Weights of a small transformer language model.
Size: width 64, 2 heads of 32, 1.84M parameters.
Training: a variant of Muon for these matrices, 129M tokens.
Each number is 500 + 40 x the weight over the matrix's rms, rounded and kept within 0 to 999. Layers, rows and columns count from 0. Numbers have three digits each.

# layer 12 MLP down (transposed), 256x64, rms 0.0745, rows 53-159, columns 0-63
443559536517416455534493502523468515497480505483513496469538483478476524560456495532469485552534488504517494489469575460508513499479476491471578528477508540473483485455518482488520506580473499
474505504513497521557431503539458439477492544486488534457493548442521523501510542563486527467435476551518484500531439552537564514529470476469574635538529491480435541510373442492462469450466493
408502449499511466459449536451546460491607478418497528546461548554415581472477490600601550498486459503528478515508409548453464522467517536512439571538467499560493544554493485582493513471482396
479499522549491486521502462483547494517458538465484492472530487506458474463482478542556521486520509509555503437456522523506513490514504466485419462405521517531517513491533549558533491484525474
526564485503509488507520481581437512500485472515547485477431536454537497489500525511489533546463542515462468538476487479449440512537460484491441484463520568514514530509498499444548480543548479
539469463528493422444447468553490484531506558456499489521480514495509507403504496498475539508511585474510423537514538475511514505542480549573458453515477513506508533579492486475526474508509471
494504476514492437503466464527470442551467494604537552545559543479495528362498561412445466555430544469532502487525478487477437533516461522560627523497550496503515511515544554429449461506497441
538551559512545472475483480595526481497479523463512470570537516468514569504463426513442465497518392467474515516482594475550503465496481489460443514472508537559492430502465515455495493546485535
512447498500486542458477510460474509531515495479533502559501443527561506460510504468497462534418527514509434576503491477517522496513506550476405403547477570511494516484489523440490597467515545
545503563451450426515490520514511504496529511580529499591433463514529526505467513575490486497448467481442483455483501517546485505470494534534513525498534524466473501519515462413530489485474487
448454528482526473515443426494497492552407525448559488504528490509441486452542610481464506499543445505488569540473450534492520511469476489498487612499548589582481511462519474468549407523513505
421561522450489524467502454522471418504530511506496502520446469452502526573505512484591435516487535559546506498538455556535448450481481549443498495492533457498493462495566450518520564478496480
572556477540491439440588471514507481488502543565515464501429494565434513506500516467501452530521563466534495535519495531476553500532526445503486528435448428565459453463467471506576498453533473
481608535495501511570431457455480520480523479480529516524475449504595484518522461477520474526545470524452467514500459538477428552570465442481548477436555458502533485488473536512529427505522534
555491530551476448521497483544506496549461484516531488449498419502539509565550552466491474467553451465550426484480469574490500475499590488480410513536541508489523494506514479491449450516489506
507511502492455467516504442476534560533484565520500475509522488548521469548479545527442414535613538508462503487463589529442428509465487477494432511511531439490493473477505484455531498568464524
493459532491517472493576495463521508472568538454516515465514546489465519492559515563484514494541544546548444516495404500573462574433476448483537580491449480446464500466536518558388448514502442
509499467563533516540546502444469505514484499432551536477533420471455493465500571490524451549501481482387520491490537553549543478478480462502474575446498447506597591494509567481472502500477474
519521453495466539512524512525518548493506493506474549500554481500558522477496534521445457514527484498494487490495425514479452416558461603507500430441467573513516566518526503476476505482513469
521493533462443503475497554458467504490551564574521507534472467420535449537458469501521473530447493542534488481508552587535523483589541490506424462488522538469530479511517423499476447469515477
495543485589476521510449515459482522520489584541491521491546548451516508456487515513516484403531505521512543523532454535443518494555481532446535474499517513419418477457491438485507522487482562
457502474486539514513489527503463553508522475517522613483436514544553454373514457573530478561508517549493508530482534477457549497457542445491471523542411417487404548474466535494498519535525474
541532558496513538554545486513483558498528454497587375396494480532533530462473519537556447469479470530486353533503535550530523544454455511481414471531420468472474501538412463621557502515544494
431518508554542503448444494554499513521502388492498514499498524569507496583512461440412522499464471551513595554500476466536548439477475503520340489454524462563552540467546586466492504502477496
476433511481455537460455450520528539532553536515554468518452516516506426576487590517489494486503502453458518467516532554541510531539495497517522455461449575516509503430526451510470497482489451
492481607459465514514493540468552436552441443523497536589489488501510554508485563447560484488445506542479436515525461437552501523440533476422522528537473477494504495480491512550452435557573433
474540459561492498508479445426477548528504390497513550499498473485521532466453537479471504611489493512456482530522577544495515496520508491425457524489476501536541508538463573477518459504522465
535624522510421534458488409487447491498469454511408577498475478598456476495488467424518458513529537556470544545578575492454461414531460551503490519488495517571408475519563468451543547536470527
417546530489531547521528530492512567618504480513528483520543522511491517490461464552496464423472495529554451493483404520529518458508533478468440488511452536504437501399608467463536547446531479
458471481532523560531516413481518529469491519462565534463474493505427482548455527506568505521516508512475493521494568493528494495486471502475439460528429572530507565424549512489537464483513443
451540511462445463526509505480466488543505467518444496485518486492593518482534453495531546482519578523474457510484562471410498501495529443499517513526469508472510525502401445602547520498562497
494500509549495493551558538562404422550489559522542507552490490490486480591528503483479492530562523514483479405468440512456445479498469548537490444460518480459507517595501502467485471524451467
453517537390511515502548532506498491525485510507457457527524564501427476577530538486512529501513482514519520474486562495544515472471490500455415488498485548537492527470470478516497518440543457
509445488456476519511461536442524513502490496520518393520469529480467487502394478513549471531566505477464425516467434501500470487524591531530580556462578503446535594460566531514444511488524492
456458521480545480417380550484489475526527438481543489498555524617496479481489476507549522475472496582511435498461464481425486534562473537496502463510531547558504518469439517526537469494597505
564510493505488531544577492471505519470508466469501444471485474507495510528433551493467501508516515428482506436530528459472500502484455544457539494507492506469505500505592574535471500469510477
511514534491544501527506481516529534478502537524510480468521478500452554459498519472532488567507532510506511494529471524474472514484543469487413434462431498535519410547537506431453497523450542
560526486508474429587499431517547505505505422478479524461476418502478488478512581506537475516484486455546462520521512579529538495484571478498575517513403481495506538531400546500477539494470456
561535509475498514562476507534477518495485512463470467486505540491451549577506545464413475512469531504438434511511498527538485532508461481495622514494527455505498445513417442524514532444556520
433557465456486488452537520438463493514476461487590585505543484460594472479508523454433503541428489466471523505502592550516501539551473482431511558456511561488518481493485496518487490518452541
511517444597541520537477431449453479513501449462556519497527512539413508472472527501469513508489506486446514545479556498502466520559455462471509505467498556523549439489575487490479529520525481
516394496534501474510569475549515487492491508450507510455477540489529561458522500494509471493457479544522477485455447514498575550480552435486487530512529454568468515519448469589483515481518509
501471527418501488480493552505479490546548542529378511503499436493433438492501571516512483528467490500480548510494492547557537443520461489570504505515537424504528561529537501443499526456490469
559579436518505501554472419482456459543491480590400590504454480520478523383441549496470458471540500506512465514506483507598586489472518479484426499482562447594512556481499507488543530493486517
490421556542489475498569610472488497546468528460442468564497441555467547478533474469482504484478452550496471580486454544533520522492575482511402435498492554468438587462539464538495412577493496
494496615511510457448443571445525481470567535536543531564413401459516389524498482508549459461496528452467534518478478447542515494542428515543633469532535491473533491458563507579433532411516475
576523395560512506536518511525564469507492490597509497436475519477491493451527530460548520447461401441490459505519500477476419468527499505560520505556516514554502483516486446505489450499565532
524479521503499446528489482521510440532456527413500438492555478479567551538461499482445497595522531516505500539469507452501534504502526507396522503495497431522478520542512553517524484549445488
550570462498509565445527486465520527496552441490531552472519496507528491520510522518502486537556502522486514486471469494525502510432429425398435488534470522520425514463494485475512520574537528
433514490481482522436494496462403515535510468553495468512472574478449580488414504428429473597452466412483493538551587467494470547529538497445636532423490586521593528506567449512572475520448511
474444480559548493506489530518488542479522548508527486493504458509464488479463517465515399475512569506474511478541621503487545504468501527511529465560446428547546492512456456454518453521504490
523476567518437494469471476453559498510568535524484520518462501531478517563508458444488509493511528463451496506552420486451498509531487467481567490545463542494487500512512500505467484550433536
476560520481549455502488465414448483476472514552525514436531491538497463500532417501542484524469500531485436507486482564567477518466460513573507486500574470549474450518511567453570506539515408
511450523498618489504500462589479573550477459553476502431526462513543542440510498563466527495435478428439509502468473453449506517575532469468507517518546501555463492525475548511410451561530482
521543490499466468521498482496524527474535454569465505530547479436476502433496537562471505448529426502487555467538467486536551484450535510456545520523518513508475476492487541527493458494487486
519553449503511535542445496441516487491565470499471467485497526509589506492509504555514519478521518463494454548528426521444495501518481524555441461485438478493547517519462462550503464482492528
489538459536527494479507487452408491476510516535549537468476440500472518495502475471506491592493509561468459499546515569552522544535481471488526532465551465455488480530476471521539475465528409
469543469467530497499573414524490514462580525483553503467529550544440492411515469544530584459530409506515443476523524546445535486468399507503548491492488484548508443503460524463524537507530517
492452484447496485521480450499459471523521549448498521506532466517476524509508471497523505479492523541528523433479532526526574542489559425481431529503487546460462588528492520482462504527504475
554500456550491457452551495540499555471536492523467634503495539497448491465501486529484477557509525424489439523571448542485431506492476507504527478471485528463596441480443511487547486578475487
478515532518526381492552473500515539494527509487459468575450552390526509535491429518521530544436504477529489436546432459390550519479530479458619542457499555474476515488505550538418494521553563
476554524438467496487519481563446427544480443537538478510474524531468455612540493495469491600466506583503444485497611529450440541529547507535466496489494475439547557515479449451515488480433534
538510508471469456526439534458492535517546452532517503564535497457517550548402537581499518529507526418505471479526494464484409535542492505472493523449542511477468519444495523513443571481453531
497527440501498499475486505481494482542449484506481489408466471481472484471434544538507563515542535545512513548432619563524511515502512520506411472516470505478524522480511461570490480550503468
465422563475523496534527507589487535512444457475528465463526522449483530544437560441598526505460413496474503583444509497459551498604478525466618458475489465507457450472454479576592521500473505
514502470478557530557547459405439500553453527492500465504493526533553479463479446435512544434454563517458498433558428561551477506473515475545500504482523520517510510516517566493470578443564493
439450470517401518475508519511460541441514538514500423520508451517567561529426467502551456498515463513522539509476486524505547561525530491501423515489521504488483500555563476494548350586451542
482548552476505533575495517515520517513510561528516451495548475487454553525433472578552396442472555512543458525487471499478430533470480498502556567563502443441552436521523504520482434391528457
501482507459507516560527472542464454507504484442528537525532507557441477517458436446459530512515510465509529458488585494493564489552465524484498515485462509443535418496531498525518494514577494
562496472493505490508508493513504566481497448491482402513559581544492519517524548567458496507507524505531486488451504503480460457472444467388528532499472504506487470447553447540511572508500524
472464529491479466496494461501526537474509537502523551490451501473568506465492476485538471518427549430500549509561570530440517480498569533496463494457552461515466520489434522492513465489558523
503433544586476490521465560497479535496470523455517504550448527525428451460439462477522489533512541474487502505468553484468458503522484525470552532480501522467522536465515499516477450525532549
475494564462478495535548466527468430489409562564525504473513472449575477487476542505447531450504529504472478480515623460530429487489510475504528462513552423475485516500477548562504480545509550
507550483462531502527491472573550489477504522474542494482493495562453551532551519562534480474548484500448486481470457528453489434462466499496569429500477540505424533482462506501530580536462465
539500459469465517451470485528513535511527520487472505520515526490567456538510444512508532502485560543465438535550525544533489471455482458443489495562514458506468497493379585460529458568521488
495543532556530498501461576502469463435453504486543479623565446434511497490468472490539461478520514477485520467548478558505494464513484505508462462527515533420487454512497549462587535453479491
437506523557493455466484500523486507476466458525532488550467484485502537541487534500511500419473483439535497506530415486548480469504517435513458534528503545523533540531526557550549444524494452
478521450506516517443543497490501508489526499543545592528510534562485547433505453528516431533497568532499458545391501484448516447566470505496526508455549433449538444442500480524487522487523494
512502470467504514533460529450436539551536491446488561515497465537502441507470443559521560513569445503448520573530508474452559540513416497473497450584488524462515536478522542464456509435530478
504431493491486477521539484548542503537557516530497480556544443485472518523516521502521487490438436494543463494509547479479482564507522520443445479529530538501446566524522493449479482492519390
522439523517497446484550482509517532504514495547502437479522475536490453486536507473477476446563506479501510482546468527471554505429495530522440518469532488517507511487515532509474456557526518
510517564500476566526500496530489471460474514525510515476506472488511500486489495504450428560560508560509542455505563500399479451510488523513580408494494538489488436537426588555544433554461428
484488482495545487470559485423497566587508490582473468550422526462440594622511472469481493506489532513511462553511517438615457509489425499507453465566491426497466551468460524562525506465501440
577514504506430539522440398514489518422531475545476467545463540550499531446528516487466426465526470493486495527423482527504544512579536507529489591512515447525470429526526438463485479531551503
449466477460505500481434454505454526533576456455600519559492502474475478472515528417429437510495485510461478471510537469520501545489525441508630549479563530466591422594536519509483511507507551
523452551524506429554480488428482561449433526456511579484458428457552536550571543448520467512522535500523543524494552466476451556499581439540544509441557461483515414458483524460510464525477463
496507473484499484494533491542494483481548467541456473525525481481536566416536510461467393510502492517521556455528411462526413466507527470540595613492463466463528477528592559514482491581467439
506494486479593512481465547539516499538489510471510527515472587480505493551537545501482511492469424458481546495515482445540445465424514515552440495488511526464542479484537564445501496520411496
513513446549521473465538539559466497517515513502503485452530478510463590464476423442504464547424531520481517483614552519491492475541407508472576473467449451432465591461548525495516474556515516
522542496519477522603513501457534502516442436547475539462473520536425484455553499472474565495490543474503498521460489551432487500531504555516403476483474464545450512486525474533473495497528544
455501515511540471510476488516465554560404449500535526505493429480445523541475490491470471537458538464483546477487567508524520461468496500471584465467540515488543536491494553483481520540451495
448494549422505576539496572473526536507503457488492449475503466449538483466511509456510441477461510559455493473506479483534508450513470576553529509394526527469489520472566509522540501554592492
545470478424476535490540536548444498487398501522482473500487485491570481461519479492484569519401502539549560509428533548491498479447515469590432496525509540509503541519509546501485507478475476
452450523461544487512453486531429466443485583525535558495468450520591442530434456520531469578552455494438488545581578526525491495480422473419527542532517515510450547482558471536541441540445468
488490437534487415470596495487517533476472552494524571551518515469538511449476532519520532513535448521577490460512455528480465476484511510498456534507426526554505515487555486442441539470437505
446498485501507515527503490562443468513491492484509499485499523509486578433467526558494511437535608479514470463527500481446485529520486475540535488434453523556547527477535493488424511582525426
494486488503472541488509543486565492501539493524423461454491480473453403469465484527575542492490477536519543579456462472530485469554510545536583461432468501442481478463570429539616578451531512
524442532479515549547518513426546473504501463513455465458506515483514489524559570518492477440500512465478465511479554454499457506586534507552434522516475479502485509478473462535480581464532555
421476494491515456494554546493490465493530465553550599519519488492524511499496486538504464483493452545512521457539443463533475572508466489476510481474546448515519485488494463468533508537429539
501525524470511491428551507461419501561522506428505500549510563520561483577536377454578472437501468558525489554529550436542542516487458472513449490490538504497476563513528413477507399525579453
420442482539475586531508505497418503604457524439499443468563563539409467471561548554472574475440385471493515535501494557550480434426603513467455440556504583484543503534546511479419526428518509
556542514516474498493511502524464531490472518514517569516475484438577450569465498478467442503522423558474593524435549552490483482516508454412482497454537501504506468409472504526506500488558492
471538543506453497462507538448485524471452506551527535510513536409495543546474515472545496580477567419465521466506393572517525505482445516502548567481493512455513452609450442478469495495537516
443519526449479487504556483537552506478514528501461492510522522498508480509510556571404508442525481439515536468489431491510449513465484526476526495510538545573538495510504515492469480479521459
464492509427559487520472434415497524503570504520590473465491562590519569439418487471555487470457500514461476577484510497497512506540544507424523538561510503477518472520555447502517491460478494
483532495533466480586486431482524380502569475516467485547529488546475521494428532466421488402469469543535520522516499505501453525512540520475525411509495513521462526581500581462443433502569577
512570474516460491485548534458481513544501485509433566513487515556565513411472459516473517497495440496420530483431479551433507501493461541487544530522515525554536455527397473528501519559514470
# layer 12 MLP up, 256x64, rms 0.0922, rows 54-160, columns 0-63
434490483520565458514450533516439490479454475491387561440451460484496511501425532524482526502486443524570522474521507528451531453472514455471510518461463458517445526441433484573433516466453533
484525528512544524506482445477501443606496473569375484504419500522508399530462556421516584466524460533523549464449515518433550443457505464503502467422499397488473491484433469553532472555426501
536530410460545504473506486480504493550502504462485580567477478464536531495516520556479516484549574531495528516491539496576533541504511457537480464549478463517502483587433507496524508503541508
508471478477466491491524537531526471430433498495384491514540500533453484505545452463501507509530492507531512514439473489518499478424535512544487534468569467522461501461505493471454552442470517
495552499509463557492451502493540451536509476448435490499450533507467500529531464472550533466504508471517545503549530475513486478517532534470466458535520547467483456505496516569484479429567532
489505451537555540445391535494522578451485440469497429475509541501546450496525501478571431458539480513447507435580451570464448427464470507584486467468498473501441452499521518525548500606457454
525547506496517567528498503454471588473476501544518500456420503523518452546501534518512524543477520538493465436526448516453448474456466556544524433438549490498495464548512466436484589457494465
480524431509518500472541512423542487513454551446450464515539566542514483504468487516504543524512465552513560473509505545458524575504486577457489533464546474553577484523541439509498513499513569
450511480556512444499533595507602433517571479513574518542534495495530517485478391515519455466486444519554499500477532504470562459489509512473505453556468511465474474530539478465474498541435488
492539519467516528456449557515526545398440486526466540503517466500511460555539473491412526504533491487571466472450594465464490554555519532545443496472452508453508468526507555467531511579510495
550484533517475470541456546533473477553491516553511470509462536562502527529522448488449595540482381532501504475459518534507605470432493528500540454463513466532476518452535412529586537518482520
515458472477596481444467467512589498470524471503510531594398504532557480484515591487457462542578517512477476450493498534507496426504481530572513517485494443473518467545489496596494506545540460
444500434537521452466552573531474600576485493512479464529545502508543558533556471593537493511494444539549512577474521552473560490485533455439492468535568495480486485502574460483429459556511487
485553473563504528468534524577509507431496474509527516437483503464546523550503514504425504567580590482553473517465433462465498516474452562497518472536503522474493515609504543486433519574510573
462497477451493579454501453438473491433498487534554445478457528540462446476472487456489570501524502513487585471421508456443486449493438562522541506454455460498466507532498611453520450473451606
474541460503415527502434481465429521516512495526484439492498616516454502500487499504465520530549545557420465507620515490544510450538473570524535429520536524521517472601489503488485447487427561
450436522413501525512550486436485431507421530521489447567464527521493524478543492523501546490481465522560453518537434468452442525453513515520528482542453537493506516537577456578511469480523506
491508530448515571512518478488471527497489560492481545454566485525483616600523524488467553578544482519527494472533532546416475494542523509535549472537547483486492533519493499524561457479512471
527506446528543470469497459545530481545486455413555497505543549544487551515528497475495536455550504492506533495525479485518508490506471532462490546554483495514491507555502421494531579537516592
431489509485502522472544536574524548511510500498519539572487514511559508575564508521550552571482535510409532474468505487495517431514541442533483512492470485496529536563497478511518578528477579
530458483471439492517511577492532488485496494471436576431473472424532549492476484445472499518478473517438555509518541523480527603468491465572516442423536441570392561489552458486540506479455488
490576440486516469508457461524467501459453561524459573445528507500580528541457500470544487518441494439477486421527469516386455477489450559502534506430570504474488438532453459552554502485461538
435485481448456499424470513448493518520444493541477536449498489545421564484510508504531450465539476461511433496495500489459481462545495565525575425515520455521519497464518498486585549487463507
485517476491475514506477536486436460528497494472511491532524565483580502564507551473503487498501533513498526543541482416488492440452485546559515484498498475535506596508431489487494491521550536
532508472480420577569435579492522489544524519526504442503475451540548437547502440529462413497558524507471497455544513497513490525464402561469548476487518533567518510571556460439541491417466531
468516482391500558471487511468585492473473424555539482453457452455468524513539452454480534500537488500541485560504444470512534564529517489506507485520540573473498549453560515479494538491501515
480609421435497555507444522576461590487564482542493577495547432498523574498536509378472476532496464560466494503543570435519462436476520478486549461530475558508533442574439464556503593543500525
484483491528516526477458541501475468428464453565420489515441533528442503512560538482481492505511446499536540482499456488502475510433443478531540555436525502492437436540451533530454430462471496
456550499474498535457485527477493449561481566519512519491532544429421546472438531448527513487567537499521458497511490463482457480515597496456502500567474494456456555534468515569528524499464525
468580490456469546500517470550543476484516575517551485450533512566547511538559491504476476541512458470595498562564546579565546502538500582584509515500517549495464524501505561565552557537490485
480529440538502544454504515442550470559493552450504575514459424571522481556481490482433497436418442477515445510547487426522468484521551462558510524476473479521485423485474491530453495508456463
546491487583573510488568462544558573461484478531568523517472494570533520558476505543480479565538520489548518531539563532453504557473538498519487494493520526540519505532521562544501547539500524
486522454434519488437455544493473596487486492504505493554436537446559398456551459575532520481543462436597484485470549532597454404435513508541488517539486526464486455507530518496528523505532530
520500464499412522577506447538527452506423440557488511491483491448495508464555535496484500518527515475462525529416513512560538577545612543511550518546439497493473554544505455588529500453434510
471483447511491491548482501453554511449497529561509458425559512532487472555560471463433517415507490525462475421456521492505508459584486472450507457432482488458493522560530492494470447446487490
542561507496505535545526468570493469531428518480514496487446541522540516516547522566452540498546505565412528473486534507469526536517519483501512496530486498505509577502526527434516473481479498
502551514495464555426451485528523521573513554506488518483525501538569501519534432483476563447493501539571391524542548493542472423490465540515423495452582580510493512489560491561426549536478551
550564532488582515483484500550527531573472492489559480496527546519473508556457552506529530509508525531494544561510494562551562574488568495547560497519521499449508547537532474536511502503471438
509490441495524474493450448562435492522511536495563492544444548584489537472492495537522479393502432510540454480412537479509450482495528498448545442472419543525528568477476445477510553488516506
519478511412514478435534496438499470498499504515473447500509494513546477517580476454492541532488498480499533492504508491488518547462431505598503444478516457421435444508564487568500481558530474
456594525532537504526492516526500496443520520540442459585525529551498522490495484477518547530567456531467571498552524467467500462527512574548488492524461472530471446545426484497486513537505557
512575470444478497536509438530502545425493528463536518460484533464547538497484460417545560562543503547486435507472476529478511517480531515476564485499495453512510469542502476529496493596502487
433481546561486446460425567480459593498478493604455555517486518537500540574482511493487465527529541471414518487466513506439466434491578576541488463497412435510442548486532560573483552522489522
535510481494538562438501473518520496505469486529467555463501563480499497535487511518489550493591494441538543462494480436461484448481443502531447489498544579490512473557454525501536581452501522
489583460443537505546486577448497495560436511539549499472467460527478551533471506528541517527536553409490563483548522482511567479451527463540558547439432515581397429476573506452491487430508466
505444413388515489505498476542527477553510452456471482475511468477506533600572449494521524498522505501434507482495544560467461488540485553441516515510551490484461500510516467555445506482531456
538580534481551534501540518460541499489524502502548469525401520492523512503606470526523569522518481485480494509540570456591491524498529530560430476495501543475478479564554524500458536490519531
402466471499523457461528507516480523491502598477501508551545543524492530568467458470552527456476522507523481519471506490416456517468534571550461524473496508546525461526560472511462446463488509
544463497473510508514466479528565503457535491498578476472478474595470501497492586531582522429566521611472520464470537472472534507504515485471500502470452539443449499491563553498516540511530437
532518532526474502491543474496526449463489540557579506434483514517490522486527389536524539489554506555551526473396555471511529542478481464545542499457475515483475483474473555505492521520491503
469479529460536496511463476494530533475516511443439519547524512438493542533477524505493586501498476484431508489442466500486524507448437503497546535465471521541546447572477451495523528502437548
532493497528428520520467578556577581504430518538484444535470526432504522508497578507463541509473520500527525453511500489501576491520551518550454488470472569460514470420563531443491484461468534
499504483496606488494515511501487511498557568427483467442560477511605494519538453472501409493537538547523456442442530524452532465459461592530541471594576567556535564519562532507518546465471563
543477512542539557517515475451468504529513517497565527566484542516510489449489443519562486508539510495488471486513549556480462569528500544491529452508511546531517464519537487506476548485520523
518551544517533540494538496550499557558483541520579500518537526565552532552527539495490458494512494534520546538520488528561569543511541573540524542511600556533512570476536480517474552561517499
495414442451576474511413561497529510585493519456507442496462506499485554486473517512521537544504448586567485459471472502440506449472492517515472534502525518517493483469489550481451480519521477
539526524401523552525477519465504523489494516455455540532559455420452521529479475515455523583538506541561407407470597523521492556507546520478512547506525402441557540537529482596504531471546526
548531505455520526491496520531551512546481583541478477532533536578542479479514548458528464517509470483556562548571545485505509461530552519510483441469513571487558527524516556482514516525523580
563433493520520478447517535435590527517469436537515523562440493563548593462510474470511505536466472533538547433420473414412475489498467491498488464504573526509449486535509523531459543419498452
418499475449431511494474526444526544551448540572498515509489532580552530515537574480495504466547562533510588510487473477519516426496514527506422454564468449497458475560455439532595506502453532
511452494541529491443548528516553532495525575476493488503445525514493475516381501516534450490502445443499547517425505465503553440580487505489500489481501563528505519475565566513541568480448535
412515510553519570527525519551476527487433534455551579456471525595468445553504524527516476449497456528516555519524504522501543445535506554500468472486512521546487544515548442495530516539463536
509527478473455511500467508428476497400468462455529485589478498447559442526447498473441485509452477534492562480469495533524558565496570472548527523475516480520494504537537480550523494538443455
562503460540481575457555525466474539488536473542471482556457576583481437458497452479529489497547456503504491417513580429504488467457477543594503511500471568525497494518467476522541619536490461
558487460503431508459492502525574461519536434460581494540480560529527554510541565524528402493546469543534456546470509549481518518514482585566499473558532559535540503526502472464526522512422483
422500487513433578540507508493504572496451582447487477534482517512474504542503541547516552450504501541565411523505545481478492508517504438480525481547513451431480566518521507599522493560445492
512599448493486553487512548533448504468503471468457516486468448543456567478551531492555495503456474449463497461504592487520516540476494462606503505479470473543530481500533564591469438525464524
502511515512515553562461516459453527516424480518475504590512527535512470503467443520522519565561436509581464493586477573478505481471507492447506476445451529502446482501549477536535474541551516
517475488504535503496490574491473537464507454454536478470554463444497480520411517474486450535460508462476445442492518436435525515538574445495544442519491467525524483540490456523463523451504499
496601476452501520496542512518486453570441522488490495528586530462588565505472511443482462460514442543524544492430527467460522482488485476542498545518431500529493447503469539516486502479496556
507490508519480523514504478506546484509500484458484489490537520529541511489429486488520549474550463502501404455509530533520502589512547489487499549479458510462439498544482526563503450449464527
482562430500526423503442469467573500464426544586493473460562523445595536491476541502518525515494530486523522449464574500533438514428523479476530461467500479526465488479540461424502480524528475
495508445437561484482509456449495513486487550508526614488471536423550497521516491479606479506502483486482480562453528486466583586470517504510433479417486555505454457483532496481428532518488456
549552462425529532516530508501546515519586481553442502482521486403575506458434517528444487491440586517491513456484482502473492439468491492526514434459450552535474429540501495501486515519500560
490475500540471506491554485544545458540485575530496554501453574407534541464498521431507459542550373573497576513459507513458515540551502556502565524500507541436526503499473473568537551527497552
538506515486496536504556525465496460468437515458473478471515467483474510526403435468513556489534480506444513525480526442425549501506463563558498486511499425484504529586441495553457443509438499
519525500449495613536458469509423478491499538423539437550486565500520554553538519536474485474451519512549533523485577528506545539533528431548498478484493525486483546507560544554504505555511464
531552509523511499423567498500549455508494572427536480517511541459453530585536516456453531526533525498549451457475500537437473527502538549515516581420511430480499503508549417552526459585522462
462497526504530491476491469524515522551430492524478476447454601465528509539483509462563496482503526443519567498487496553534507463430461569531501552521499474520513472526533482539543542533474595
513516517484508558541548570517526504480495551487516554516454526506561601496481436534487559512504471483454505477523516389511554471537485398506458481565498550462471518559483499500447529531452535
456551464529517494444409562526548495499491486521454490510437477507500528449504517453560435407533554547530519553438520531604493511496547574548456477537508502582462526460480564555375559508501493
494525501514511533490446548509554488523535587461454436496505566534458493524467499532480461441511543599503464500467428465551572477421403613488558509553416490518489512479505442506543521421494566
427448520456514453561449543525511527526518449508497470425523560547610527539463518531516495508447475536472470512535529513494520537416513485569522493442477542480491566456555497450505497488422440
506462539472504494446499533483503549463444459547460482509493486492529533497427425514542529492504488445462412430437555485524621540421555451491531548462486489543496491521523406465523461415484493
413515450562501521531506452465550552509558447531521499516432568505437520521496469494483464443535524465540482585514487541416520468516415570505524426449513434516413515449498486545479496520478524
447542486425495548498466565505474514465504438459525569517535455457536469517500595524475543486504561516518492497532497416437594482447497430523438487493495479496513557463472510563502476452460527
466550518589483515523497513486588507472492479496478479585545491490526501564464471510467485461484503517484462539487558576550497512536558474545492461512465428459499556550475468545502561539435499
435450442534539492463441530516476513505528472537511415381502562547454534547469504453534509513522480539437490430535539491548476483511477560504527473425416445476472547457443560525430480494506504
514491472558500474476509520491467489445458576473507492538514528512429595532509529525489492517516576589532489508496519455501531519442481505489517519520516580460502517522439524467540564494491511
454524526474481492511523493560516453504508484447533501500500522530536500490494491543517540516566529513540510564520519465492454602478485495570525490522498536534528513553527524564470484395495480
502538496504535563410467432544506521516496571504499598533506529556501520454475561514467505496484481481495538526505532464459485569514544505509443544556473512527510525512532462524514508503446603
479548548486514521495496567495474484494483465571470493408449503533567577516514501505503497455535483493535513483448580445489452541475517515498483607523511542537539536536552524494458547459511554
512541462495523419451453486448430525533453501466524455517429483560493474545466543511509443472467533554518500430473478481512496443470492486498545419511426528513489493533530489497439574471560517
527556432457508486504476484520562521455471516465498472536497433556521489526460485470476427588420510467437506499485460507520568529576523483403542416473515507440466506487575455549463488542487501
525520507560494516492444566425509501488441445545498497489509432512470504499497465504525500559550487488514431506531475445530573557451502531512504474525504411489472520549472435530584435499477538
438524517442459511476512525494514500574457486492491561509463508529497511554529475464477507488492522474395494497464581519462520539498479498437503476545489523471503436411510488493491475475415525
512541473516515492485554546586462525572546534516557571541482536593499498574500470531481509568519455563544575489546520535519557512445505557544538540531570563590527499541548541518543503578508502
509465462515508518447509456526439484449560517499469493499532503486564574466496518508538475528526503585519552465544484500447517496554546458563489519559467501475484610531493524471471591524448454
561494530443488494469469520490554572493498496524551539463402569442527545470523542576454511551600557508560507467441478475525485404585518560447538479520466449519474503438569533515561453502475503
476507467480524467452557479473546489488532456537456530521517495567515494544489577516523559483504464453577484488566471492436543399464458532441527469497429557425464493510480464518496467497387505
518541476455444538492470520543520488558497567506488531490512503494553592477516441403473553480517479507493513514541513524422545580498460559504520528422513481499548503532477549570509568440412494
467514461434494486489429507492478545483467527452434470534505466539481462502526455504472422538583475518493458506459495485495422457419459533449559536541570560462479495466493525532546460522403554
482474473542535578425506581489480515492504533557531575447478486464506460513542527519446443488518467478524489599476537514518480536494499513489527494445493460508484521506490519529502451485503477
507546517494564520551465493488470527469547483477439542504450497528518490495418539561534479496521485518509463532596540361537551563500568529456548505453495475496493536511554483510535475495497508
392550449529497490516504527423491456473558473544489557484558518505454484560463518518511549422507478510450489572436543501494470570532529533492523453478495514520420457634518527477537524480447496
491528540478496497512480575552466426496568524518492523457545462530525591516533516522501522449564490520466506501546565491466498526473514462501516449516470592572444570465458555493505453505432507
566565465494570484474537586484434455477506497499534511493506452449526598531547433549498553476483493527485481454483556370490431545483588440499518497494447581423509501525545517560489553591480471